From a checkpoint of a small transformer trained on Wikipedia.
Size: 9 layers, width 512, MLP 1536 tanh GELU, vocabulary 32768, 40.7M parameters.
Architecture: LayerNorm before each block, learned positions, normalized queries and keys.
Training: a variant of Muon for these matrices, 893M tokens, 6812 steps.
Each number is 200 + 20 x the weight over the matrix's rms, rounded and kept within 0 to 999. Layers, rows and columns count from 0.

# k: layer 4 attention key, 512x512, rms 0.336, rows 90-127, columns 320-383
# q: layer 4 attention query, 512x512, rms 0.318, rows 91-127, columns 320-383
# v: layer 4 attention value, 512x512, rms 0.395, rows 64-78, columns 320-383
# o: layer 4 attention output (transposed), 512x512, rms 0.317, rows 64-78, columns 320-383
k90,181,225,204,220,204,182,202,200,206,191,203,183,208,196,222,205,195,201,230,194,191,212,232,210,201,214,190,183,219,201,201,189,175,197,195,197,214,184,204,183,199,205,205,225,213,202,208,196,198,211,187,199,185,201,185,204,188,187,221,179,207,188,181,222
q91,192,194,212,215,203,207,183,239,181,180,238,188,220,197,206,204,186,213,225,211,197,209,178,204,178,206,213,197,239,223,232,202,177,221,192,190,184,216,184,229,203,188,192,215,214,197,221,184,163,193,206,182,206,200,214,171,195,191,174,224,226,194,192,199
k91,203,220,215,241,195,204,216,203,204,204,186,205,207,214,198,213,186,184,214,211,220,191,208,189,199,161,215,197,191,191,197,180,195,227,196,187,195,211,195,210,201,175,188,201,201,165,216,206,207,192,214,164,206,203,196,238,206,212,209,209,222,159,192,187
q92,217,187,152,156,229,193,194,213,171,210,213,233,184,208,196,173,178,214,177,144,217,225,227,189,215,198,215,194,185,189,217,209,191,219,213,217,227,182,206,208,172,196,174,203,178,156,236,208,215,193,202,169,190,190,197,173,189,179,221,193,183,216,187,196
k92,214,190,184,162,210,190,212,215,207,181,179,192,210,199,198,170,208,177,207,160,219,206,189,177,193,208,185,180,207,181,165,238,215,172,211,219,182,175,194,193,194,206,225,175,204,179,210,200,205,180,222,232,201,193,223,203,193,179,208,206,199,175,198,201
q93,224,163,178,185,195,209,211,208,198,201,223,205,211,196,186,221,223,205,181,206,199,190,209,175,188,175,206,226,233,169,209,215,210,192,223,196,246,218,198,174,247,201,207,180,166,230,195,208,187,186,218,201,194,186,195,216,178,181,194,211,230,174,162,204
k93,220,191,162,192,180,179,223,181,195,209,188,239,204,190,176,192,216,190,207,197,195,202,186,182,164,199,202,198,217,204,196,170,207,215,200,220,208,249,208,195,198,194,173,183,151,245,183,195,216,243,189,211,211,172,194,211,215,205,199,188,202,184,167,161
q94,222,210,184,211,227,195,197,222,207,244,247,163,204,164,211,191,205,201,186,210,188,189,186,207,196,210,189,220,184,215,207,200,197,160,228,199,179,190,189,201,212,202,204,211,235,212,214,223,231,227,233,185,184,185,211,187,181,200,228,226,203,214,171,232
k94,178,199,184,234,162,204,192,211,172,170,200,214,196,211,210,158,224,215,211,179,214,175,204,192,166,169,230,219,201,200,207,202,228,177,221,235,206,180,196,211,197,205,217,213,203,188,202,211,191,198,201,160,161,193,208,208,188,200,194,215,222,210,203,182
q95,168,175,207,191,190,170,181,183,154,208,184,191,205,192,213,195,188,186,206,186,204,230,213,189,182,189,196,232,210,206,235,170,184,240,205,182,210,202,180,205,205,185,170,234,209,181,209,179,191,192,195,189,194,194,238,202,219,216,184,183,197,173,236,213
k95,184,175,181,198,202,202,189,188,175,219,206,206,189,211,205,193,192,181,230,188,194,208,216,231,181,225,198,221,193,203,175,214,199,218,204,207,234,216,170,204,221,184,223,217,213,168,195,196,201,175,211,190,203,198,206,214,177,205,234,190,224,190,194,182
q96,206,205,193,217,180,209,163,220,169,206,171,255,197,203,213,168,176,144,207,181,216,259,179,209,197,198,213,190,164,216,200,169,204,212,208,216,222,202,220,211,203,201,207,191,199,204,207,211,219,199,208,204,182,209,168,208,175,193,224,210,187,175,193,202
k96,186,206,206,189,184,158,215,200,192,193,223,176,234,200,212,193,207,183,195,201,220,210,204,209,194,206,191,204,178,209,211,191,166,208,217,217,201,215,231,191,177,206,211,170,193,181,200,185,184,192,244,208,217,184,208,160,178,206,192,203,214,173,207,208
q97,227,193,232,190,198,223,221,214,200,168,227,168,228,241,184,194,219,178,220,185,167,190,204,186,226,211,203,199,219,168,194,155,204,165,188,194,201,186,221,214,193,215,213,198,216,207,176,209,221,192,217,171,200,194,196,227,169,168,197,206,190,239,202,172
k97,220,196,216,164,211,181,191,195,188,190,199,168,188,203,190,210,199,220,227,220,205,212,216,219,201,200,191,169,195,171,179,213,211,201,195,186,201,200,211,203,198,193,196,178,177,199,213,214,189,201,234,217,214,193,191,216,205,209,203,193,175,216,206,168
q98,221,203,214,208,186,222,183,188,179,194,193,189,172,192,189,194,224,239,185,195,211,142,209,223,215,192,194,203,219,199,235,206,216,227,218,235,203,211,199,221,166,230,181,241,204,192,203,223,210,228,189,177,216,224,210,200,221,199,187,194,175,220,212,225
k98,219,206,188,208,161,242,208,200,227,210,206,219,200,196,205,217,233,216,201,209,204,170,184,214,220,196,172,207,233,239,205,218,210,204,181,193,217,173,196,184,193,193,190,202,205,193,181,216,198,197,200,231,200,223,195,189,192,205,180,199,200,220,212,220
q99,196,204,200,203,200,187,204,195,202,229,213,217,212,193,187,228,204,213,190,193,210,202,208,229,212,205,177,176,202,229,202,178,222,173,209,178,217,188,196,203,188,198,205,201,165,202,208,201,204,174,195,185,184,174,210,187,178,219,207,173,186,202,199,215
k99,196,187,197,189,188,210,198,160,214,215,211,178,178,181,166,206,178,199,172,160,229,181,206,194,212,206,200,226,198,224,168,186,191,178,217,184,214,209,187,197,191,226,205,193,157,210,208,217,173,187,179,175,188,176,220,182,210,182,172,186,210,215,187,209
q100,177,177,199,180,209,204,180,217,170,233,202,167,169,218,184,211,218,198,195,188,211,205,214,216,167,221,242,192,175,210,237,189,193,217,207,177,221,209,199,203,187,169,206,242,177,195,205,203,210,232,202,196,203,210,208,181,206,197,237,225,215,216,226,204
k100,180,188,183,222,234,192,207,187,174,217,192,216,173,208,184,180,223,165,159,172,227,236,206,223,174,175,171,181,188,214,224,195,210,259,234,196,195,192,215,197,219,170,216,205,207,212,218,218,194,192,209,199,235,219,225,180,223,218,218,206,201,174,209,220
q101,169,210,210,195,220,208,194,209,194,215,232,183,232,211,195,204,208,178,204,174,201,205,208,171,212,211,173,203,202,206,198,180,222,201,200,154,198,186,207,219,192,227,221,196,155,219,214,206,196,204,199,178,218,169,205,195,221,196,200,227,175,187,196,211
k101,195,208,219,178,196,221,166,199,201,198,177,181,201,192,183,228,170,182,182,166,191,189,187,204,160,179,196,224,193,200,218,192,190,176,188,184,173,193,217,193,191,212,186,230,159,214,219,199,213,241,181,191,199,169,217,200,194,176,195,191,207,183,206,210
q102,215,189,223,242,226,177,209,194,197,209,157,223,215,195,219,210,217,204,168,232,210,214,175,226,193,186,205,208,152,222,197,248,189,191,200,222,186,196,180,178,195,188,200,208,174,190,165,207,201,214,190,194,201,226,186,206,197,182,194,202,220,209,181,220
k102,207,179,200,195,186,179,231,234,204,209,182,206,211,187,212,192,212,223,208,214,188,216,207,200,202,197,190,210,178,177,163,242,189,229,190,181,223,235,208,193,220,197,172,182,184,229,164,215,198,218,216,215,204,182,176,178,214,193,201,199,199,239,208,212
q103,207,201,182,192,211,193,213,178,193,239,198,218,149,183,196,182,197,183,202,206,183,214,211,198,214,221,179,168,206,219,200,185,197,219,209,205,196,190,182,209,186,188,209,208,207,183,212,214,212,190,224,221,157,214,194,213,172,188,171,187,206,181,218,220
k103,216,204,220,208,194,170,208,176,196,211,199,187,208,197,198,167,199,193,216,195,211,195,184,203,179,220,215,192,182,208,193,201,179,193,216,191,204,174,199,236,171,212,211,235,188,182,202,228,203,203,211,209,191,211,175,188,222,192,214,199,196,158,204,194
q104,186,176,205,189,232,211,215,213,189,208,218,179,177,200,182,199,187,186,214,217,189,192,205,200,190,206,183,208,180,183,195,185,212,161,195,169,212,175,193,197,182,205,197,214,213,207,185,224,164,197,195,159,192,205,179,213,212,202,205,232,151,195,192,195
k104,225,210,191,170,211,203,162,200,183,212,200,220,197,206,220,210,189,204,208,230,150,204,202,175,190,196,182,211,215,191,153,171,218,209,183,186,210,207,186,187,179,176,221,227,212,200,200,219,193,211,201,236,208,241,202,207,231,196,214,199,183,184,201,171
q105,203,186,192,211,195,209,192,183,206,207,178,244,190,210,203,165,187,239,188,178,194,182,191,179,226,210,202,184,225,175,186,213,214,200,205,180,220,161,200,203,214,194,237,204,207,203,184,219,221,166,202,189,215,205,199,206,175,209,202,183,223,179,198,198
k105,197,225,183,214,191,210,182,236,186,226,180,204,202,190,207,175,186,212,189,169,203,172,163,213,181,209,193,202,190,201,199,194,179,210,200,179,212,168,213,205,188,197,198,200,186,208,218,201,213,194,239,213,189,184,208,189,199,215,223,208,182,205,229,224
q106,190,212,181,196,169,225,173,198,188,213,205,200,179,194,211,194,180,173,186,190,194,195,217,212,211,162,197,211,164,226,200,191,197,227,212,229,198,245,204,200,196,203,181,220,166,233,216,178,215,180,201,161,225,208,175,195,202,205,190,218,190,206,183,204
k106,203,209,192,195,205,211,216,175,196,180,202,179,211,217,198,211,211,185,177,227,202,196,187,229,198,220,189,236,205,221,198,228,201,189,188,196,238,170,207,194,206,210,213,211,168,226,196,209,243,231,222,198,199,216,162,203,182,198,195,186,219,205,195,178
q107,200,162,169,185,204,214,173,215,183,202,167,217,193,191,186,200,216,181,199,157,206,201,208,215,173,184,222,207,211,221,222,195,174,183,197,210,220,211,184,208,166,198,193,224,181,170,190,212,185,192,192,194,246,201,187,202,226,182,207,226,231,233,169,160
k107,213,230,200,195,195,216,188,220,220,209,188,192,223,214,188,204,196,182,181,197,206,198,215,202,189,180,223,223,225,203,209,194,201,178,200,194,210,191,167,217,193,180,197,215,186,181,205,202,178,182,184,196,202,210,208,202,196,195,178,188,199,216,169,209
q108,224,216,214,201,193,216,211,210,171,182,191,225,159,223,191,231,205,198,180,199,193,205,210,178,167,176,184,196,177,233,226,188,215,242,150,210,204,191,211,179,190,163,185,201,168,178,221,198,186,215,225,197,209,193,191,202,190,199,190,213,183,208,143,219
k108,231,185,211,210,187,225,178,213,182,199,193,197,204,217,214,184,198,175,202,184,212,234,199,206,230,209,232,221,224,200,193,179,203,207,165,176,231,176,192,204,198,189,189,216,190,196,176,189,205,206,183,212,190,187,203,186,192,176,172,201,172,212,182,198
q109,199,182,216,192,223,191,181,189,175,218,198,168,185,183,196,189,199,197,199,182,222,172,193,198,155,226,220,205,178,174,204,186,198,228,239,196,181,205,180,198,173,211,201,212,194,190,229,194,194,196,216,211,166,206,181,176,211,255,197,210,191,211,184,201
k109,194,226,226,198,220,168,185,165,183,213,220,193,197,190,179,224,236,176,196,185,212,205,194,201,185,209,211,227,212,189,220,193,219,212,209,201,234,202,186,204,156,198,145,199,194,200,201,182,220,169,226,193,202,219,203,198,222,176,212,184,193,226,199,163
q110,188,202,201,220,202,202,199,184,192,167,192,208,183,231,212,201,212,218,177,187,192,188,230,206,194,188,211,194,228,174,203,197,181,214,204,204,205,173,198,218,192,177,186,217,207,192,219,208,160,201,212,218,207,173,203,199,219,202,200,206,183,172,218,214
k110,194,227,201,219,176,227,228,209,197,179,189,207,205,212,212,195,187,178,197,174,192,218,204,200,213,193,209,169,209,206,186,229,208,208,204,192,188,229,204,188,188,197,202,185,198,175,213,178,190,199,223,177,214,189,196,184,229,193,190,169,174,189,213,187
q111,223,179,253,206,190,201,176,224,212,187,218,178,199,201,192,218,223,198,211,233,218,203,229,200,222,190,174,212,207,231,190,162,186,183,171,216,190,224,221,196,199,186,172,175,194,206,199,172,190,198,176,198,185,217,184,222,178,221,191,204,180,225,207,202
k111,170,219,212,196,192,231,197,228,216,177,202,185,211,176,168,205,209,189,194,205,180,223,228,191,192,213,210,213,182,198,236,213,208,219,181,233,198,160,208,226,188,204,157,211,213,215,162,196,194,158,205,205,207,217,207,183,205,193,200,231,167,205,192,190
q112,212,212,197,210,220,196,229,218,197,181,213,173,220,217,202,196,178,209,212,186,192,201,182,173,229,203,231,189,235,234,184,222,257,191,205,194,225,177,223,199,189,199,225,168,188,189,205,196,203,197,157,201,202,154,223,186,171,186,219,189,205,203,233,213
k112,202,213,186,198,197,184,213,208,190,220,171,197,196,223,210,206,223,222,216,186,207,194,198,189,222,207,184,182,216,195,212,203,191,218,207,199,200,198,221,191,207,190,239,213,177,178,231,207,208,225,202,183,203,215,212,196,223,219,188,181,240,201,222,209
q113,194,216,217,207,193,198,215,211,208,178,203,186,194,183,179,231,200,206,201,215,215,216,172,181,189,212,224,218,174,234,250,211,194,216,199,216,206,202,217,175,222,185,200,189,218,214,190,195,219,198,175,200,171,180,185,176,175,226,170,230,146,150,199,201
k113,197,235,211,232,188,199,189,184,236,226,199,176,209,177,206,236,229,176,192,159,240,222,193,198,213,210,200,207,217,183,209,203,218,210,182,221,208,202,191,191,221,205,187,232,226,216,209,178,223,208,155,184,198,169,163,185,186,194,205,173,192,184,222,177
q114,242,187,209,166,202,200,178,196,183,202,195,182,175,218,168,186,196,173,205,214,198,188,179,174,181,201,198,237,177,199,208,220,181,199,198,197,168,184,197,229,202,211,184,189,219,199,240,216,211,245,185,257,190,202,222,200,192,222,188,175,201,223,195,218
k114,206,194,199,216,201,211,219,189,195,213,200,242,177,232,197,198,213,210,174,173,187,187,227,164,231,204,212,213,205,217,228,231,185,227,192,199,218,190,201,228,196,178,233,219,196,205,184,195,214,179,168,211,217,208,231,201,177,183,201,187,195,190,212,195
q115,211,206,169,210,191,205,209,225,182,184,213,162,162,190,202,203,220,222,170,211,240,218,213,210,194,195,157,240,187,207,204,188,196,194,216,229,177,223,163,236,195,188,198,162,176,149,202,200,166,172,191,222,205,193,214,185,209,155,202,200,196,190,228,197
k115,206,191,219,191,231,199,181,223,204,174,177,216,185,197,203,194,213,184,178,217,213,207,232,201,221,172,168,215,190,200,191,192,208,240,235,225,180,215,209,199,170,210,210,205,180,205,211,183,175,208,197,194,221,197,199,230,254,217,183,173,218,212,197,165
q116,201,170,196,198,196,232,186,185,191,207,175,183,185,196,216,203,215,226,207,188,201,193,199,212,209,189,220,220,203,211,202,200,207,234,208,198,205,228,174,157,188,185,199,216,216,179,210,207,214,164,148,207,178,209,166,190,183,209,190,161,217,178,192,212
k116,157,207,197,214,176,190,221,186,216,189,168,195,205,171,175,225,217,238,172,218,192,196,177,191,199,238,174,210,181,186,178,191,232,199,221,216,195,188,189,198,176,168,202,211,199,219,169,198,225,205,178,211,212,163,192,210,208,213,165,186,204,190,189,219
q117,195,192,199,211,209,235,231,154,203,194,171,205,206,224,181,200,198,192,207,195,214,183,188,214,210,176,190,218,182,226,183,217,211,206,191,214,203,246,184,207,228,207,201,200,215,207,190,210,224,195,177,173,205,164,207,187,192,181,193,206,221,200,190,200
k117,189,211,164,198,221,162,233,195,227,231,195,179,205,210,180,198,179,178,221,191,199,196,202,178,222,187,214,215,220,208,178,177,196,230,182,216,202,208,204,212,208,176,223,179,210,164,210,174,192,154,201,197,203,185,177,218,199,182,194,185,213,215,187,218
q118,191,219,217,167,207,202,187,193,198,186,199,188,205,185,219,190,205,184,216,184,215,217,199,192,206,205,202,201,189,231,165,176,199,202,179,212,208,214,172,193,223,177,236,186,192,229,200,186,183,164,210,187,209,228,219,173,226,215,217,225,201,185,204,201
k118,184,198,191,172,209,202,215,196,210,207,217,169,244,200,215,212,198,194,214,185,188,193,197,165,214,222,196,186,181,210,206,182,193,191,201,184,165,206,193,192,193,216,219,205,220,208,202,196,187,178,186,181,221,197,210,192,218,211,213,224,196,164,236,209
q119,215,210,191,193,189,197,190,209,175,187,181,177,215,199,176,215,188,212,183,221,185,218,207,202,174,177,197,203,207,249,211,211,195,169,184,199,196,188,190,223,209,202,220,171,134,220,202,196,199,205,188,205,187,235,224,228,234,218,177,205,227,225,199,196
k119,207,219,185,235,192,186,204,167,198,216,205,198,197,191,199,201,205,175,202,183,218,188,223,192,209,183,184,176,195,216,210,203,196,197,209,234,216,207,200,185,196,230,207,200,196,186,207,201,196,173,200,201,184,215,209,226,224,235,201,222,223,204,194,196
q120,224,197,184,191,194,191,201,213,239,216,196,199,233,220,195,199,192,206,207,200,220,207,213,176,201,197,180,206,197,194,166,212,206,186,214,219,207,215,173,207,228,192,174,206,194,204,189,182,187,188,185,235,188,231,215,204,190,224,198,180,212,154,211,186
k120,220,228,206,156,196,182,174,192,219,172,214,161,239,179,183,216,211,208,220,228,214,196,194,173,191,177,189,184,192,202,244,204,221,205,196,223,180,188,224,219,221,202,177,200,183,210,218,221,219,198,197,223,215,219,179,183,205,194,207,213,199,211,223,193
q121,220,211,217,190,201,201,184,228,227,203,218,229,201,212,173,215,169,205,195,220,196,163,206,209,167,196,204,194,217,206,208,208,218,190,192,192,200,193,205,200,227,199,209,185,220,191,190,248,244,199,219,238,199,219,211,175,168,202,228,195,212,237,195,198
k121,182,240,193,193,168,209,178,225,207,191,215,206,205,223,200,196,180,209,215,207,194,174,213,222,197,197,189,205,200,212,208,182,224,190,183,219,207,181,202,210,192,207,222,178,222,200,187,200,218,219,183,212,217,200,222,173,180,191,188,181,183,200,194,204
q122,206,177,184,204,199,221,216,206,202,214,188,233,187,185,191,237,217,226,187,222,217,183,205,181,218,198,231,195,201,179,211,190,190,157,229,209,208,182,203,202,180,221,216,202,187,219,246,179,226,208,210,195,194,197,201,202,189,211,210,214,224,198,184,193
k122,179,209,208,193,182,192,195,208,193,201,207,221,193,195,189,184,203,201,203,199,219,154,208,188,202,222,210,207,199,188,194,215,172,156,204,219,200,207,194,182,202,203,228,222,190,207,190,205,225,200,200,199,197,198,187,201,224,192,190,200,201,204,178,184
q123,200,225,168,149,204,208,201,221,196,226,201,193,190,191,208,162,208,205,180,205,181,205,206,170,191,212,171,193,227,203,166,170,225,195,209,183,198,207,184,202,247,218,203,166,224,185,185,191,196,199,215,236,173,183,213,232,183,195,193,172,269,223,231,168
k123,193,240,222,250,208,164,201,211,172,213,199,177,214,189,217,196,205,217,188,197,172,181,186,205,188,192,215,201,191,229,222,187,211,190,198,184,210,221,178,210,221,221,190,202,205,214,212,218,204,202,201,212,174,198,220,215,208,198,229,208,192,189,184,191
q124,206,234,199,189,219,171,203,224,202,207,204,207,202,186,190,189,218,201,148,202,195,201,197,206,210,161,174,166,207,211,260,200,252,193,206,199,194,231,187,223,191,204,224,192,192,168,211,195,170,224,192,182,224,181,189,207,196,182,172,211,196,192,208,169
k124,180,210,211,177,182,209,189,214,189,206,213,185,204,211,192,198,174,211,180,216,191,201,180,213,189,180,208,201,179,165,172,214,218,198,213,238,204,200,180,187,220,221,197,209,202,205,208,168,179,214,212,210,193,226,198,202,216,204,196,222,197,209,208,189
q125,210,211,190,206,188,209,223,174,211,208,200,231,170,205,218,200,183,188,230,206,187,214,165,202,194,174,207,182,207,215,179,190,208,196,185,184,181,178,210,166,230,181,211,208,205,192,197,199,232,176,193,214,187,193,199,185,195,184,208,197,215,169,204,215
k125,186,173,200,167,187,209,213,206,202,182,210,192,206,216,216,202,173,214,228,173,191,226,177,214,218,179,165,177,195,233,179,168,176,197,196,180,190,174,190,229,171,186,203,171,198,188,230,192,224,229,215,197,203,240,212,219,210,162,231,182,217,205,183,198
q126,195,195,201,196,202,198,217,225,214,168,202,220,163,224,229,195,180,182,224,182,174,179,195,217,200,226,159,161,216,225,156,227,203,163,191,213,178,195,205,217,221,178,234,169,210,223,176,215,233,192,171,209,176,199,191,202,217,170,173,189,233,192,193,182
k126,192,185,201,229,199,180,198,209,204,195,192,230,219,197,207,169,176,229,212,218,225,174,208,181,237,180,193,171,212,242,208,212,187,226,196,203,179,205,203,203,219,178,194,226,205,193,204,197,224,218,179,188,201,184,206,208,201,199,165,193,199,204,159,194
q127,199,226,188,182,184,215,226,191,202,174,164,217,205,217,199,237,236,202,225,202,173,191,212,194,220,257,200,197,213,191,139,233,189,204,175,204,185,180,192,173,187,180,192,175,216,195,187,199,188,228,228,209,195,205,201,211,184,196,211,172,217,240,213,193
k127,191,191,183,195,169,203,211,238,222,164,191,219,191,209,178,201,191,215,230,192,192,217,207,199,214,185,181,205,218,216,187,171,217,179,222,204,198,185,223,193,185,191,215,195,199,217,222,191,178,225,180,200,195,219,205,199,239,196,226,192,186,211,200,221
v64,225,182,229,206,215,196,190,197,185,192,208,202,191,226,228,205,223,247,160,199,237,210,187,185,208,248,201,157,178,236,172,198,204,197,228,207,220,216,181,204,207,216,176,204,170,186,202,193,203,182,213,197,178,173,166,212,191,217,214,204,230,226,218,177
o64,206,169,185,159,214,213,182,228,179,228,200,209,229,213,237,175,227,220,200,230,197,194,177,175,201,188,211,196,178,182,190,212,180,194,213,231,209,222,206,236,217,192,179,203,184,224,211,201,207,228,205,200,218,206,210,211,200,196,205,212,174,230,208,158
v65,160,235,176,209,194,227,175,200,241,214,214,204,202,179,216,211,180,175,180,193,195,151,219,200,220,201,191,205,164,184,180,215,206,187,179,205,216,202,167,205,190,209,233,189,225,161,210,214,226,203,210,189,209,187,221,196,189,229,214,218,197,206,191,200
o65,169,196,194,223,200,202,189,152,191,178,202,235,223,197,217,185,173,161,174,179,219,185,195,197,232,202,226,173,200,194,216,199,202,230,196,211,200,204,152,174,182,240,219,192,232,201,215,226,204,196,201,200,217,191,221,210,187,224,186,198,201,193,226,196
v66,238,206,186,213,203,217,227,191,214,195,192,212,142,182,223,185,226,234,195,175,206,184,177,190,149,203,174,212,206,208,183,233,215,227,210,169,198,216,183,208,147,226,220,209,178,194,166,236,190,209,202,211,215,211,192,182,260,205,197,218,193,184,226,223
o66,219,188,224,180,205,227,214,193,225,196,221,210,219,191,231,210,221,236,202,154,177,200,210,207,160,201,156,230,217,183,213,211,211,180,223,189,215,212,222,218,190,179,218,209,170,209,230,194,177,171,211,210,204,214,141,220,230,201,193,197,194,175,207,213
v67,187,203,217,190,170,197,218,216,184,157,191,233,194,205,190,225,236,204,209,229,180,226,219,210,191,204,216,216,202,179,207,197,195,213,172,204,211,239,236,224,207,203,186,193,204,213,228,207,205,204,190,212,212,216,141,168,196,200,198,219,177,194,217,205
o67,192,190,218,191,174,199,175,222,239,207,201,170,202,191,230,215,207,176,191,235,209,181,228,196,190,185,200,175,194,217,236,227,200,207,219,212,220,211,187,194,197,212,183,197,232,182,211,223,225,233,228,205,225,190,181,192,185,193,155,213,199,207,207,177
v68,232,211,213,230,180,187,224,228,198,182,192,206,170,183,196,214,223,217,216,216,211,181,211,207,204,198,210,208,177,192,195,207,188,239,193,244,185,226,204,163,192,208,205,229,273,199,196,224,186,218,197,202,200,223,198,213,178,186,243,153,177,170,150,204
o68,209,192,216,222,188,209,206,204,212,199,181,224,163,174,214,198,213,205,201,175,195,171,248,209,206,225,199,222,184,211,217,199,195,215,254,202,213,147,232,190,215,201,185,167,197,210,162,183,218,226,202,224,222,221,187,216,191,214,216,202,181,204,182,171
v69,149,199,236,168,213,215,185,169,184,217,197,162,206,242,181,210,195,214,178,185,195,175,187,228,186,215,218,188,233,178,182,207,168,201,207,198,186,207,178,231,246,221,219,165,241,243,209,208,238,203,197,215,173,194,225,217,207,223,223,173,190,186,178,207
o69,192,192,178,164,178,201,169,260,207,148,185,188,225,234,159,176,165,214,141,204,206,188,201,204,182,230,172,192,223,213,199,186,191,196,172,167,183,221,163,212,198,182,222,177,218,231,192,208,200,169,208,213,168,186,193,243,209,200,234,197,220,190,204,191
v70,237,184,188,184,205,242,186,185,194,180,204,196,154,173,181,199,218,185,230,175,201,216,178,164,229,204,191,195,185,215,194,227,205,170,184,185,175,188,219,206,193,197,211,184,183,217,220,179,184,197,179,219,189,203,198,185,196,190,207,198,224,209,231,149
o70,211,217,212,207,199,223,208,173,211,184,216,209,203,170,184,190,215,184,234,245,212,180,198,220,195,236,184,151,213,169,172,171,213,192,229,215,216,205,237,214,203,221,214,173,178,220,178,198,212,198,185,233,192,232,245,216,182,197,190,203,223,237,197,215
v71,212,186,187,212,214,215,173,212,213,195,193,232,206,215,202,145,212,194,207,186,155,185,221,214,199,227,184,179,219,238,226,214,169,213,228,203,200,240,206,231,208,213,223,171,175,164,196,191,186,210,217,172,170,194,212,199,207,180,219,194,185,230,241,204
o71,179,195,225,250,199,216,206,167,181,186,182,230,198,210,164,168,207,187,202,180,233,202,182,216,230,171,195,176,197,207,200,205,212,164,199,203,202,226,213,261,241,149,222,166,227,175,190,205,200,191,204,205,179,216,191,183,209,174,217,199,190,188,187,204
v72,184,209,234,229,199,197,215,209,228,206,218,170,221,188,170,227,211,201,224,224,164,213,212,172,203,198,242,224,189,213,211,176,221,203,219,219,193,212,183,222,164,191,225,209,221,228,187,177,228,209,210,222,202,223,211,230,205,201,221,211,188,213,197,199
o72,202,210,221,214,186,218,217,196,189,193,214,187,208,214,179,215,177,244,233,195,164,193,224,212,200,242,252,209,239,173,176,169,203,192,163,210,154,196,196,234,215,220,198,200,230,224,176,217,209,216,191,228,159,203,220,182,211,173,208,200,220,191,183,227
v73,195,196,176,223,203,201,198,227,195,216,205,182,206,195,197,216,220,170,203,206,202,204,193,221,226,212,242,192,182,197,187,184,186,192,240,200,213,177,174,220,206,232,186,211,210,199,181,164,196,206,188,224,182,183,230,199,204,201,216,210,207,217,197,206
o73,187,203,193,225,202,205,220,231,156,196,199,171,195,186,236,174,191,173,193,208,194,200,163,202,200,190,210,228,221,190,154,198,202,193,228,191,206,200,218,191,176,209,226,229,191,195,216,161,183,195,195,243,197,189,211,185,227,219,224,201,146,164,239,220
v74,183,214,187,224,198,199,211,176,194,187,208,177,197,219,174,182,164,178,185,191,202,209,174,190,209,179,196,213,186,220,230,193,207,200,181,184,164,212,173,198,180,194,209,164,220,203,182,162,136,192,217,178,215,205,271,222,198,193,236,179,231,224,216,206
o74,201,184,195,208,217,196,214,192,189,198,178,186,175,193,188,198,189,148,183,163,204,201,232,184,179,135,227,191,173,203,155,180,198,215,209,208,174,226,179,207,222,184,220,231,184,210,225,215,154,183,211,179,204,196,202,202,221,210,212,193,193,195,218,195
v75,254,184,240,207,201,161,220,215,211,230,195,202,220,235,206,205,182,192,224,182,213,199,209,187,170,211,211,199,190,172,192,185,197,212,200,210,180,186,209,212,213,211,177,200,179,176,229,193,215,186,193,166,227,257,189,210,220,188,221,182,214,189,205,220
o75,213,185,199,180,224,192,192,211,211,188,208,200,213,219,225,177,202,201,231,208,218,231,190,198,193,222,178,202,222,252,214,198,193,206,197,171,194,148,187,199,190,228,197,174,190,234,183,205,191,219,198,242,165,183,191,215,216,184,189,188,190,214,196,192
v76,227,205,193,190,193,182,193,191,178,217,225,180,197,231,203,168,181,210,218,175,220,168,194,181,185,214,224,217,212,203,191,205,158,214,182,209,157,194,207,235,218,194,213,197,187,204,206,169,197,206,242,201,222,244,251,217,236,213,215,204,195,202,242,137
o76,187,189,183,168,193,219,194,216,237,197,218,217,180,226,233,171,203,209,208,176,207,179,214,218,191,233,173,201,210,199,192,203,191,239,194,201,219,208,200,177,179,177,201,199,195,215,175,214,188,226,252,195,213,212,229,179,200,191,184,203,184,181,233,198
v77,224,211,179,200,216,208,198,207,198,183,216,168,191,195,193,204,241,207,206,189,189,205,190,203,224,173,233,220,189,201,222,185,220,204,227,183,182,198,186,211,167,157,188,209,200,236,181,194,201,205,158,197,188,195,211,187,177,201,201,159,176,161,181,253
o77,208,204,206,186,203,176,224,203,189,196,197,224,206,217,163,186,186,163,170,175,222,196,197,179,201,167,190,191,173,202,218,196,232,187,211,219,194,215,201,205,178,221,184,200,213,246,217,220,233,195,187,188,206,207,197,210,187,200,206,213,220,228,145,216
v78,197,196,210,210,234,208,175,222,221,211,237,195,180,201,197,225,186,238,208,169,223,220,204,178,202,181,231,176,233,192,189,229,213,221,211,195,199,202,206,204,177,173,195,182,178,168,200,210,227,212,199,201,206,188,159,198,221,186,193,213,212,190,203,194
o78,222,194,236,223,222,204,173,167,200,191,189,195,199,181,234,213,183,221,198,209,206,176,184,181,204,205,185,197,218,184,185,185,217,181,200,203,183,197,230,182,185,213,184,199,194,213,204,212,192,206,200,208,217,172,197,175,197,200,187,163,202,215,202,162